Part of a small language model's weights: 16 layers.
Each number is 128 + 24 x the weight over its row's rms, rounded and kept within 0 to 255. Layers, rows and columns count from 0. The size above them is the row's rms in percent of the matrix's.

# layer 2 MLP gate, 1024x256, rms 0.111, rows 779-795, columns 192-255
size [102 107 106 105  96 104 105  97 100 100 103 104 101 108 100 106  95]
[[114 116 149 125 111  98 102  95 188 106 124 143 125 167  96 114 110 125  98 175 157 139 146 110 123 153  79 115  71 131 106 130 119  96 132 149 131 159 112 119 107 137 125 123 156 116 134 102 140 107 114  86 142 163 131 139 136 144  86 114 106 123 101 136]
 [130 167 105 112 142 118 175 116 127 119 146 157 151 119 133 117 106 100 130 110 140 131 124 123 109 150 165 158 160 118 141  93 160 110 135 103 173 136 101 110 143 137 139 143  92 115 104 115 110 162 143 140  64 111 125 143 152 137 142 150 128 127 156 122]
 [117 166 163 132  94 115 152 148 130 141 104  85 127 157 128 111 145 112 171 134 134 122 144 144 161 141 155  77  92 115 119 158 121 110 125 152 149 140 127 115 130 124  99  93 147 136  89 164 135 110 164 112 141 127 105 144 138 112 107 136 137 133 103 131]
 [150 138 116 107  92 128 140 101 105 109 150 117 104 127 114 118 132 149 203 133 165 151 129 149 126 104  85 153 148  87 144  86 133 132 143 139 121 144 120 147 121 118 102 112  86 162 148 137 125 114 107 146 117 100  98  70 118 133 127 119 131 115 111 120]
 [106 104 144 121 134 102  79 102  76 146 165 159 166 109 158 128 155 109 146 158 132 104  86 112  74 159 173  99 106 105 100 127 112 123 145 122 113 125 114 140 157 151 115 119 155 105 100 145 148  97 126  96 117 148 116 145 157 160 117 144 166 142  99 120]
 [174 147 140 112 121 107 109 138 110 121 180  98 103 105 155 121 121 135 119 142 219 146 133 128 140  90 168 110 123 147 137 147 134 123 126 107 139 139  85 136 141 156 117 117 110  94 134 163 128 137 137  92 120 129 101 128 103 120 128 102 185 109 125 112]
 [134 132 118 153 105 151 137 138 120 124 126 132 122 108 109 149  92  77 160 128 139 127 138 143 125 102 105 115 168 110 113 147 106 113 119 138 127 140 109 147 166 123 109  97 160 102  63 137 162 119 147 109 142 146 120 145 104 127 117  91 116 124 126 101]
 [164 133 163 138 131 135 121 115 134 145 122  97 117 135 127 124 104 158  73 114  63 127 133 140 144 132 133 117 143  84 130 169 185 141 139 169  99 102  70 110 101 161 150 151  81 115 139 159 151 126  86  92 152  88 130 135  97 130 124 134 102 146 141 140]
 [131 148 131 119  98  78 117 164 105 107 110  94 146 119 114 134 120 121 172 101 172 137 143 170 163 158 104 168  90 145  83 121 118 126 144 168 124 100 119 118 152  86 142 108 155 156 106 167 129 129 132 129 125 116  89 124 119 146 157 165 115 123 129 122]
 [ 93 105  89 143  99 133 136 128 131 134 131 130 107 162 116 100 155  98 137  87 166 132 135 138 135  65 154 168 143 131 135  76 118  97 139 116 148 122 128 103 113 108  89  92 121 163 139 145 127 112  94 129 129 172 108 112 136 150 126 170 161  89  99 162]
 [ 85 164 119 179 107 146 113 113 136  85 137 142 114  99 139 126 137 129 125 125 156 146 141 132 124 129  99 120 116 143 118 178 117 146 105 129  96 112 142 133  94 143  95 168 120 125  62 152 122 104 115 138  98 183  98 128 180 105 128 128 121 133 148 127]
 [163 132 140 134 181 107 108 131 127 154 153 109 167 103 131 135 134 113  94 135 159 105 159  97 128 138 117 169 152 112 113 176 180 163 130 133 134 129  93 148 109 105 118 146 107 139 169 125 123 126 100 127 146 103  80 134 141 159 131 144 175 110 149 155]
 [164 138 150 167 143 132 117 157 100 109 158 125 106 103 126 170 137 152 116 125 135 121 152 151  94 121 157 110 119 130 158 110 155  94 161 151 126 144 117 151 157 135 169 135 107 113 145  70 134 133 129 108 111 103 121 119 146 136 154 151 201 132 124 145]
 [125  74 119 123 101  98  67 174 130  88 178 161  99 121 122 117 155 158 124 121 137 106 120  86 134 188 133 171 150 146 169 148  88 155 106 115 118 109  96 128 116 126 140 176 117 105 153  88 130 150 131 139 152 138 127 116  80 141 146 140  93 144 124  95]
 [ 75 138 125 108 104 168 128 156 128 128 105 123 133 142 171 125 132 111 109 171 121 131 110 158 107 171 160 132 108 127 164  81 122 144 130 108 157  97 163 142 121 142 156 163 119 111 138 112  96 113 126 132  69 117 126 118 128 154 144 105 131 118 113 103]
 [111 112 101 107 163 128 150 138 135 123 184 133  89  96  99 154  61 101 141 118 147 143 148  88  98 135  94 150 185 138 141 158 100 160 137 125 135 161 129 108 172 142 152  92 142 132 118  92 112 140 152 105  83  76 128 108 136 103 167 125 125 126 125  87]
 [107 119 137 105 114 113 142 118 120 113 146  87 143 138 156 198 117 131 128  92 105 153 134 180 138 128 130 139 113  80 126 131 134 133 139 124 151  84 127 188  89 153 132 113 114 119 135 121  87 121 135 152 143 139  67 110 129 110  91 100 140 132 140 121]]
# layer 2 MLP up, 1024x256, rms 0.11, rows 779-794, columns 192-255
size [ 99 102 104 102  96 105 104  93  99  94 107 102  98 100  98 105]
[[119 171 133 145 156 112 165 170  88 116 118 130 120  83  95 131 126 187 112 121 128 147 144 104 124 135 121 116 121 110 164 121 133 133 117 103 133 136 147 115 128 112 110 120 147 124  83 166 148 112 138  94 143 103 124 146 162 107 136 131 116 130  99 100]
 [108 127 160 134 131 164 137 170 149  83  57 140 147 129 118 133 166 116 108 122 118 158 135  98 112 130 141 115 116 116 127 116 128 118 120 127  89 118 122 150 109 156 105 114 166 150  66 150 141 128 100 184 169 151 125 146 122 130 159 130 165 151 114  73]
 [ 72 133 153 110 165 104 141 122 119 163 115 121 137 126  98  99 144 140 117 134 160 150 117 137 110 145 120 113 128 145 171 139 151 123 124 131  84 151 107 109 147 101 166 135 145 123 117 138 150 107 170  72 131 126 124 141 170 111 110 115 127 130 164 157]
 [158  63 111  87 105 106  88 118 133  99 117 131 137 164 136 125 162 128 119 142 122 118 115 133 105 166 130 165 152 115 111 108 111 140  98 139 119 146 128 126 136 148 123  95 132 106 145 146 151 158 120 136 147 106  75 128  85 123 132 111 125 138 144  96]
 [120 132 107 129 127 131 132 110  79 155 199 164 132 119 130 136 162 103 166 180 134 106 140 119 119 116 160 130 142 154 142 131  94 131 161 129 142 145 105 114 154 168 148 137 130  64 138 132 124 116 164 105 108 186 139 110 164 170 139 138 108 164 102 114]
 [147 146 112 182 138 140 155 130  97 174 170 155 102 151 155 114 113 107 130 133 167 129 155 109 131 130  94  90 148 152 147 125 141 143 101 168 155  95 102 177 115 165 171 148 125 133 121 125  98 125 170 137 140 110 127 147  95 135 160 145 137 153  92 139]
 [118 106 148 141 142 138 101 111 166 111  95 178 120  74 132 110 118 134 124  82 136 106 128 129 115 127 130 129 119 138 127 136 140 135 147 145 149 132 144 136 125 121 176 123 114 131  81 170 119 154 155 137 151 110 115 105 150 116 100  86 103 128 109 138]
 [125 119 129 138 131 140  91 123 120 162 181 130 124 138 126 110 106 104 127 120 126 147  90 150 151  89 150 102  89 156 121 116 114  89 108 112 156 143 104 153 140 119 106 116 106 178 124  84 152 123 106 127 158 136 127 106 153 146 108 110 116 112 134 111]
 [156 123 154 134 139 128  96  84 170  94 113 120 136 128 118 130 110  77  97 113 113 149 136 129 138 121 120  92 191 108 155 117 173 125 135 128 108 101 156 148 144 192 109  81 120 123 141 119 124 101 145 163 135 147 131 173 125 146  94 129 172 153 129 159]
 [ 95 108 122 110 138 113 120 137 118 173 102 156 101 150 106 109 100 104 135  96 106 122 142 113 119 125 157 182 112 145 153 135 153 115 121 114 162  97 140 126 139  98 131  84 123 137 146 117 110 122 122 148 142 153 145 139 122 135 182 128 109 108 115 110]
 [129 167 121 126 114  99 140 136 111  96 160 163 136 132  89 165 143 153  76 159 121  99 111 135 143 131 123 126 126 127 150 125 103  92 144 101 164  92 137 132 128 132 123 142 137  91 133 135  65 143 126 115 121 131 130 113 117 105 101 163  77 128 100 107]
 [148 139 161 123 132 128  69 145 119 110 149  96 101 124 129 124 108 110 132 132 139 140 173 137 157 169 119 135  87 149 118 135 123 129 116 173 142  88 171 142 118 135 105 163 115 112 151 165 146 102 152 131 117 134 108  83 122 100  98 172  72 170 112 122]
 [126 131 147 130 139 166  92  98 159 107 125 120 155 111 156 122 153 138 133 143 134 107 116 156 166 109  99 140 114 128 119 113  86 145 134 123 120 137 114 149  98  88  86 130 160  98 140 173 153 145 120 111 157 128 143 132 164 131 115 125 137 170 146 143]
 [ 98 119 129  84 128 137 137 155 130 127 119 117 143 123 124 137 125 121 122 149 126  89 126 111 161 161 106 128 108 126 149 130 111 120 173 103 178 107 160 168 114 112  96 120  94  91 138 118 145 120 180  88 127 107 178 137 158 126 115 119 123  83 154 113]
 [138 155 146 101  98 153 130 142 110 162 161 112 149 124 165 147 130 108 107 138 133 122 145 146 108 140 168 124  82 143 124  74 103 121 132 124 136 112 141 157 105 124 142 189 109 107 150 115 114 140 125 125 102 127 111  87 102 107 146 120 131 122 101  95]
 [ 78 140 144 116 106 149 104 113 140 116 101 114 113 125 170 182 110 102 109 149 131 137 137 125 116 127  77 128 134  68 117  55 117 126 103 110  98 128 147 121 133 118 103 132 153 104 123 119 114 119 121 158 121 136 170  96 136 110 118  80 126  85 124 152]]
# layer 2 MLP down (transposed), 1024x256, rms 0.0968, rows 779-794, columns 192-255
size [109 107  97 101  91 109  99  95  94 100 105 106  92 107  97 109]
[[ 72 145 176 151 144 116 128 148  93 159 127 165 109 105 101 178 158 141 115 109 143 161 176 164 110  95 110 150 169 132 135 132 114 130 130 121 128 156 152 159 163 149 198 112 121 147 106 152 100 139 171 140 148 127 151 160 109 157 155 135 118 137 124 149]
 [124 132 102 106 129 138 164 124 120 129 156 108  86  97 143 152 130 103 158 140 109 148 136 142 123 160 162 100 106 157  84 172  96 123 156 122 171 105 118 109 132  87  97 145 134 153 119  87  96  99 161 126 121 129 139 112 139 117 121 167 115 121 104 131]
 [152 157 145 134 183  79 120 110 134 118 157  98 132  98 167 170 110 185 121 103 132 143 135 115 115 111  94 128 146 108 129 192 163 115 106 185 144 119 128 145 120 131  50 124 134 121 143  83  97 131 107 118 177 141 142 108 141 123 141 135 104 140 108 148]
 [131 124 115  93 157 125 115  87 111  91 113  95 113 158 159 151 122 151  88 131 111  88 148 127 123 131 131 115 118 166 169 150 103 129 119 141 136 133  97 137 151 137 142 102 143 131 146 121  72 172 128 130 116 133  91 111 123 130 134 140 129 166  96 108]
 [136 131 145 142 146 135 111 113 125 167 152 143 101  95 152 167 158 128 152 171 127  89 134 141  92 140 186 102 133 124 151 147 107 131 156 122 132 127 170 167 149 151 120 133 152  68 126  97 147 139 115  97 163 217 127 152 174 123 124 146 139 113 103 158]
 [125 136 134 120  80 158 152 125 144 179 150 127 150  77 129 134 140 132 136 150 140 110 152 108 136 143 131 181 117 127 132 103 119 109 116  91 139 158 120 137 128 100 193 121 126 143 124 116 141 140 175 134 159 138 126 139 155 115  87 106 154 145 120 143]
 [188 148 138 125 138 109 128 104  89 116 139 136 148 108 137 153 136 162 153 129 100 157 127 110 158 141 133 110 130 190 155 117 129 133 122  80 159 131 115 132 132 153  83 155 118 169 131 111 128 108 131 139 106 113 123  97 152 127 189 112  94 141 120 105]
 [100 104 116  94 138 143 100 112 131 118 114  83 155 151 132  49 138 124 129 124 118  95  96 144 105 117 130 113 100 153 139 129  95 152 116 141 142 152 117 170 117 124 103 129 119  98 120 138  94 113 112 104 118 130 146  87 128 115  68 154 181 137 123 161]
 [106 104 144 116 150 133 125 144 146 127 105 156 139  94 114 137 112 154 132 146 102 138 110 154 134 113 128 122 128 124 147 145 116 133 125 142 158 127 103 114 123  97 187 101 125 136 101 115 133 131 129  91 126 103 195 143 141 102  95 129 141 133 156 145]
 [134 145 133 126 107 133 139  90  88 112 133 105 131 186 139 148  45 147 108 149  91 150 124 161 106 170  87 141 122 159 174 100 131  94 131  73 158 130 116 115 146 162 149 117 116 103 104 107 143  70  95 138 140 150 151 119 113 143 141 103 118 109  92 121]
 [153 162 126 129  96  97 167 114 161 145 137 171 155 110 118 130 112 140 112 102  97  99 112 111 130 138 112 118 149  79 105  86  95 106 115 132 147 110 110 168 127 154 111 116 131 100 116 158 107 161 127 105 124 122 210 124 100 125 132 133 117 159 157 156]
 [134 158 152 106 102 130  99 126  97 168 169 179 101 142 180 144 114 158 121 115 120 122 101 119 154 167 165 158 149 151 122 161 150 110 149 156 127  98 125 144 108  63  94  98 119 120 143 167 111 111 110 140 144 128 110 135 121 115 127  98 165 114 137 166]
 [102 125 103 114 128 146 149 111 100  85 139 101 136 185 115 104 143  93 173  91 149 130 137  87 159 120 124  84  56 129 110 112 107 134  84 127 103 148 128 111 127 128 130 110 117  97  98 111 150 139 137 128 113  88 134 172 114 137 118 132 118 126 127 140]
 [ 74 125  96 116 151 149 149 159  93 154 162 114 115 131 142 113 104 166 141 152 141 123 144 191 122 165 143 136 106 141 125 168 131 138 132 195 119 128  98 110 105 120 146 112  82 118 191 125 141 135 121 144 130 132 123 124  97  95 149 118 112 132 124 157]
 [142 129 165 140 152 164  97 118 159 149  86  70 151 142 161 131 127 117 111 142  63  83 161 144 142 170 119 130 121  98  83 123 129  94 158 116 130 162 160 146 117 129 150 144 154 144 130 159 175 116 157 132 136 137 139 114 153 132 150 144 119 166 113  94]
 [112 126 129 121 126 116 146 140 158 118 126 145 102 147 111 129 141 120  90 106 130 141 115 142 121 126 147 105 101 173 138 114 136 140 106 141 139 117 166 124 120 143 143 148 125 189 161 109 131 155 101 104 135 115 104  92 124 100  88 137 147  98 172 107]]